Each number is 50 + 15 x the weight over its row's rms, rounded and kept within 0 to 99. Layers, rows and columns count from 0. The size before them is the row's rms in percent of the matrix's.

# layer 4 MLP down (transposed), 512x96, rms 0.137, rows 448-470, columns 0-47
110:56 47 17 48 30 63 60 22 59 43 52 34 64 33 55 36 68 41 50 57 57 51 72 45 42 69 67 65 58 57 48 54 42 64 65 35 40 11 56 36 67 31 48 49 25 34 54 42
093:34 40 39 41 38 77 46 50 57 31 53 27 25 62 52 40 57 52 62 62 57 50 42 56 48 62 61 29 63 61 53 29 38 43 67 84 63 42 50 56 67 28 61 41 57 25 66 51
096:84 58 59 53 15 60 57 84 43 38 34 52 49 56 72 45 40 65 47 48 64 47 81 54 53 64 66 47 64 36 54 38 60 45 69 46 74 29 35 77 37 61 39 60 58 56 39 68
096:33 51 52 49 61 69 57 35 89 64 17 30 53 63 87 63 46 43 62 65 43 55 60 53 48 48 51 30 43 35 41 49 38 56 41 63 65 59 47 67 48 37 54 39 50 58 64 65
099:53 70 52 43 57 49 44 48 76 37 58 57 63 59 57 56 61 38 75 58 63 58 64 68 48 32 36 34 32 31 27 75 55 16 56 58 33 69 72 35 57 62 42 42 59 39 42 36
098:49 78 55 32 40 42 58 47 44 63 93 34 66 41 61 36 43 46 27 39 41 61 52 18 26 08 68 76 66 54 70 48 27 66 49 47 47 64 76 45 45 64 33 65 53 52 75 58
097:50 51 53 19 13 76 56 13 57 35 50 36 31 47 57 52 52 34 56 54 38 66 50 57 48 66 58 50 48 44 67 42 42 36 16 44 50 34 56 40 64 46 73 55 73 70 52 21
100:45 55 75 25 48 39 54 65 70 71 39 53 50 32 57 56 32 46 40 58 74 59 44 60 67 52 37 51 64 52 59 44 62 21 54 24 33 28 66 50 78 60 34 36 49 69 40 38
106:40 42 63 45 65 30 53 45 49 65 47 51 45 46 90 53 67 41 42 40 55 48 36 31 31 41 20 66 67 68 45 57 65 47 47 39 45 47 68 30 68 85 27 86 33 42 76 56
109:33 52 61 17 67 42 26 34 68 47 70 59 54 34 49 38 44 28 42 48 49 46 63 69 56 07 46 52 58 59 67 62 64 36 37 72 57 57 20 69 63 38 84 37 62 42 44 58
103:27 34 52 65 38 44 32 68 57 40 73 49 66 39 49 64 52 54 64 55 59 53 38 46 32 39 88 61 52 37 67 42 55 79 50 32 53 30 63 21 44 59 49 51 21 54 30 75
098:79 25 42 26 70 48 69 55 52 53 63 68 43 49 51 44 57 20 51 63 58 38 74 32 47 33 31 93 58 62 52 53 52 30 56 23 50 58 70 51 52 35 18 49 69 66 57 51
102:35 26 37 63 57 55 54 41 51 51 64 42 69 39 47 75 56 41 56 55 67 39 41 34 53 32 57 52 37 70 78 54 48 37 78 64 74 44 42 37 46 28 27 49 55 59 41 61
101:23 51 51 68 57 47 45 35 69 31 53 36 53 49 40 37 55 63 50 48 63 77 37 61 42 31 37 37 76 41 48 42 66 10 50 45 52 58 62 22 45 45 19 41 60 55 34 68
107:61 48 73 21 49 30 59 42 47 47 28 91 34 75 72 40 76 54 39 64 62 76 59 72 46 35 54 33 43 59 48 46 36 58 31 32 42 37 42 40 52 37 58 76 59 28 69 24
098:50 85 45 26 51 43 66 40 62 48 60 53 30 40 50 42 42 45 78 40 41 85 57 58 44 38 64 30 39 42 58 74 39 57 56 63 52 70 49 68 79 64 78 54 30 61 36 54
092:32 13 59 34 54 43 67 53 57 58 46 33 56 61 50 69 62 38 26 64 62 36 50 35 24 54 25 39 44 65 42 44 58 79 66 53 43 53 71 56 56 28 61 55 23 40 53 69
103:23 46 39 43 47 61 65 49 72 32 43 60 41 40 67 65 60 83 64 39 46 58 61 37 78 37 40 22 37 77 57 22 73 64 03 61 31 62 46 55 54 48 71 56 66 48 42 45
101:45 61 83 45 69 30 42 70 56 62 34 43 61 29 44 38 59 69 57 31 31 26 59 55 19 43 43 47 47 12 75 41 68 56 52 73 30 51 57 59 20 47 80 61 58 43 41 67
092:62 51 36 63 33 34 58 61 62 39 40 59 63 56 57 34 35 57 18 75 53 65 86 49 59 67 46 66 64 46 54 73 49 35 37 52 58 21 29 66 22 53 63 67 45 46 46 45
102:12 36 51 56 46 45 48 15 22 28 52 38 73 60 64 43 37 26 49 57 62 45 50 47 50 42 60 41 35 40 43 53 59 34 80 50 40 46 80 51 34 60 59 40 48 67 16 19
112:64 53 67 44 76 17 74 45 49 45 54 37 42 44 46 75 54 38 58 48 55 59 42 24 38 33 56 69 54 56 77 48 18 40 65 57 41 30 62 55 47 46 70 82 76 24 49 53
107:84 82 38 78 60 40 57 42 44 74 51 53 63 37 76 62 42 24 45 49 79 52 48 35 47 43 60 77 36 14 50 38 48 56 38 47 24 69 78 44 38 56 45 45 45 66 25 43
# layer 4 MLP gate, 512x96, rms 0.177, rows 449-471, columns 0-47
092:64 89 61 63 17 64 29 41 78 47 44 37 54 26 33 51 22 54 25 26 71 35 46 47 54 30 53 67 56 34 41 36 53 30 44 32 57 47 53 43 45 27 43 55 50 69 23 53
095:46 23 55 68 21 59 49 23 45 53 38 49 63 43 57 45 74 54 59 27 51 51 68 49 55 64 31 73 50 58 23 53 41 43 57 39 29 64 56 51 66 43 53 47 42 49 34 35
096:52 53 48 57 39 55 59 34 35 32 68 30 67 50 44 26 79 49 35 47 33 55 37 50 86 54 26 79 60 17 66 79 40 59 43 45 34 40 53 76 50 52 44 61 64 46 48 48
103:65 59 28 20 53 36 52 30 56 31 24 64 68 73 29 78 74 58 27 62 71 41 52 72 37 27 38 36 81 65 65 79 57 58 51 44 61 62 46 60 70 69 42 68 69 23 67 52
096:48 45 23 49 52 27 42 43 43 69 63 51 67 32 43 40 89 64 28 71 72 49 58 45 61 59 35 77 54 52 74 44 69 65 54 32 60 54 64 71 29 53 37 50 46 43 60 53
099:38 62 46 83 35 40 22 54 44 48 43 43 41 45 39 68 40 33 46 65 32 79 54 70 76 16 50 45 49 58 46 40 45 99 54 62 47 32 62 33 69 53 38 51 70 63 22 49
094:28 52 31 44 48 50 52 65 76 50 34 75 44 33 43 49 42 31 47 75 59 63 59 55 33 65 26 41 52 63 38 81 32 19 65 47 58 49 58 21 16 43 43 49 38 67 40 27
102:44 69 25 73 25 57 54 16 60 44 46 51 57 39 33 32 15 52 26 72 51 50 62 41 66 40 59 41 68 62 57 56 37 52 64 59 48 41 53 39 43 48 28 57 99 57 34 54
108:37 59 18 59 60 33 40 59 69 58 73 56 55 56 63 53 40 43 46 46 48 94 27 61 74 78 22 36 55 39 73 50 30 52 25 61 36 51 64 47 64 33 61 36 70 43 71 55
112:33 53 37 71 62 41 54 54 70 70 31 65 59 33 50 16 42 53 58 40 63 48 34 20 38 52 40 60 64 52 35 49 27 36 13 52 50 78 48 52 22 52 74 58 54 53 40 58
097:44 41 40 48 38 37 54 27 42 43 50 51 46 74 26 36 58 44 73 64 38 61 35 32 34 54 41 59 83 57 34 47 49 31 36 41 28 27 63 59 60 29 81 72 68 20 73 42
103:37 55 34 45 47 46 69 61 75 73 74 50 30 55 63 25 38 50 44 37 07 65 54 51 53 38 58 70 60 13 52 30 66 57 48 39 35 67 62 67 45 55 33 40 60 21 62 48
091:62 51 68 64 57 41 52 51 50 60 27 54 59 44 70 41 21 43 61 35 46 72 59 36 56 49 73 58 45 60 45 68 44 23 43 55 37 48 90 52 51 35 33 40 54 43 66 56
105:53 54 94 46 33 70 71 65 36 37 28 39 60 44 32 20 54 76 50 66 58 72 61 39 61 24 53 53 54 50 67 87 29 51 63 45 58 20 67 81 60 49 85 40 46 51 50 46
103:64 39 80 33 48 37 34 59 65 63 61 47 57 50 77 34 72 74 47 38 53 45 55 51 55 60 49 64 53 43 53 45 63 57 25 30 18 42 61 42 33 47 50 77 47 52 46 64
093:56 31 39 45 66 68 33 40 47 27 50 50 61 42 30 31 62 69 61 56 58 50 47 66 54 31 44 73 80 66 58 51 42 37 38 55 44 62 45 37 64 88 37 55 56 42 64 48
091:65 57 20 83 52 53 55 41 41 64 70 53 70 56 54 45 22 43 55 53 44 41 29 73 63 42 63 58 63 69 41 21 49 45 81 22 45 49 48 37 50 29 38 40 62 63 50 53
100:45 61 77 47 56 61 72 48 63 31 26 26 43 32 47 68 72 47 27 43 57 41 80 35 45 51 46 64 38 53 88 39 65 41 18 44 24 43 47 45 61 66 22 29 50 57 46 53
092:64 38 36 52 51 41 52 61 47 42 46 56 27 44 40 25 32 63 33 75 41 59 42 36 54 50 74 58 56 61 59 50 63 39 48 62 72 50 60 59 17 77 66 45 63 26 62 57
098:64 56 74 33 22 51 46 47 43 73 36 91 65 56 31 67 39 82 53 45 62 35 47 52 75 43 51 56 48 49 53 24 69 59 24 27 18 39 55 57 52 38 44 56 52 51 58 78
096:50 54 40 54 58 44 69 67 51 35 55 50 22 56 78 25 64 41 59 59 48 26 47 53 51 79 47 33 63 46 34 51 46 56 58 58 41 55 51 55 44 55 31 31 59 58 52 44
104:32 34 62 60 57 37 48 31 51 14 41 49 41 45 46 59 74 53 67 72 45 22 53 67 54 65 49 56 39 35 51 51 64 37 62 32 73 45 40 77 57 51 54 45 56 46 85 79
110:28 62 74 46 51 27 41 37 63 34 47 58 50 57 51 57 58 71 27 65 18 46 45 14 48 21 73 68 34 35 52 47 76 63 68 55 70 72 63 57 11 33 58 27 45 56 43 56
# layer 4 MLP up, 512x96, rms 0.164, rows 449-470, columns 0-47
102:53 37 28 21 43 31 44 40 43 57 53 67 37 28 69 81 64 42 28 37 68 61 25 55 33 62 33 61 75 37 63 59 54 49 35 24 45 60 58 72 16 45 51 53 51 69 50 42
092:48 39 53 56 66 47 44 45 51 32 59 43 64 49 49 46 22 56 57 46 63 29 76 55 54 84 71 46 48 60 70 59 52 50 60 71 76 50 26 64 29 62 30 74 54 34 46 69
094:53 72 33 39 70 59 56 55 42 27 63 75 72 74 55 56 70 70 61 61 54 65 62 50 53 50 36 44 47 35 35 58 26 47 60 68 58 65 51 61 56 66 58 68 28 49 29 68
098:63 43 31 50 65 52 59 64 54 53 36 51 33 36 70 58 55 63 62 30 44 47 69 54 68 44 42 58 70 32 34 35 68 28 34 52 45 54 34 87 74 64 46 54 69 46 37 43
097:27 31 43 40 44 21 51 57 42 55 52 64 46 55 67 60 53 45 49 55 51 28 45 62 68 66 20 52 64 68 32 51 57 52 66 33 35 43 46 66 59 43 20 55 43 15 75 47
093:51 57 42 23 45 60 59 47 54 58 42 25 68 35 57 53 48 41 37 27 31 19 67 50 11 63 50 26 68 66 60 61 48 44 54 63 79 69 57 62 44 47 75 39 40 59 59 66
102:51 42 78 56 65 56 46 65 35 49 47 10 32 54 44 51 58 64 46 65 23 48 66 61 42 76 36 67 62 61 54 55 44 64 64 76 54 40 33 61 52 37 81 46 52 67 43 28
097:28 30 86 16 53 41 38 79 55 52 61 72 47 86 48 58 54 45 66 58 43 48 32 61 26 65 40 51 50 54 71 46 59 55 46 54 76 46 38 60 46 40 44 61 42 67 49 51
109:54 28 25 52 34 67 42 42 64 41 54 86 37 55 17 54 47 46 52 50 50 14 34 55 33 27 48 54 58 53 65 39 37 53 46 62 82 54 64 50 52 62 58 64 55 43 70 45
106:28 39 37 55 56 33 45 71 78 51 76 65 69 50 43 44 39 55 45 46 71 76 36 39 69 69 54 49 73 57 51 27 47 61 50 49 51 41 44 45 52 72 32 30 36 30 48 77
094:23 55 44 32 67 42 52 42 70 39 61 39 30 49 51 48 71 42 29 41 61 48 47 43 24 36 38 60 64 40 66 18 28 64 40 30 57 38 34 44 57 41 43 55 71 23 51 41
107:48 40 38 39 58 74 39 62 66 59 73 65 19 13 77 57 69 54 79 51 15 52 46 57 58 50 37 55 44 55 72 52 64 47 80 27 42 32 44 51 30 35 41 43 68 43 60 54
097:44 68 53 33 59 38 72 63 64 37 51 64 55 71 21 68 63 50 36 39 55 44 44 66 65 49 49 41 66 35 48 39 48 63 45 16 69 51 40 46 30 53 39 50 40 73 62 40
108:59 46 59 23 71 42 72 36 30 50 68 64 41 64 64 54 54 42 66 37 50 48 47 36 27 34 70 42 47 69 82 71 45 62 69 14 57 77 47 70 66 68 32 37 53 49 54 67
097:59 58 47 36 63 60 81 22 42 43 60 47 62 46 31 62 28 71 38 59 35 60 43 38 58 41 59 29 64 69 44 30 48 72 55 34 83 30 55 66 45 57 40 42 62 34 46 46
095:55 61 33 39 54 75 38 41 34 60 67 36 51 60 72 32 46 33 46 38 30 30 59 54 42 64 43 48 49 51 66 25 67 64 21 38 51 28 72 58 43 37 49 52 44 61 56 30
105:42 50 43 49 63 69 68 29 52 78 40 53 72 53 42 51 60 60 35 53 21 36 48 67 44 42 48 43 50 82 44 95 30 48 66 34 42 69 29 61 36 79 47 52 76 59 68 67
100:51 71 38 55 39 62 81 58 69 41 73 53 66 47 75 33 34 52 46 68 59 74 68 54 29 73 35 53 61 85 46 36 46 52 64 23 80 75 49 58 58 32 35 44 34 47 64 51
091:64 65 43 57 59 67 53 38 00 20 38 79 62 36 37 46 66 42 40 95 54 37 34 53 53 43 68 57 32 25 59 50 74 38 83 75 52 58 53 50 86 51 71 38 58 51 56 29
102:57 54 76 53 61 65 69 71 84 83 74 56 37 40 65 41 53 49 45 64 49 27 26 74 47 35 45 66 51 42 69 70 31 54 85 29 55 53 68 28 31 38 63 46 51 29 19 42
106:50 57 63 37 54 26 45 66 50 18 65 60 31 24 48 50 77 35 26 32 53 47 58 71 62 42 64 99 57 16 44 38 39 53 53 47 68 63 51 56 49 30 63 55 67 50 64 39
108:66 65 30 76 44 53 44 25 52 56 63 72 30 27 53 56 33 34 46 50 62 44 40 57 35 21 54 50 48 38 39 68 48 27 80 65 48 58 59 72 34 58 79 58 42 69 62 36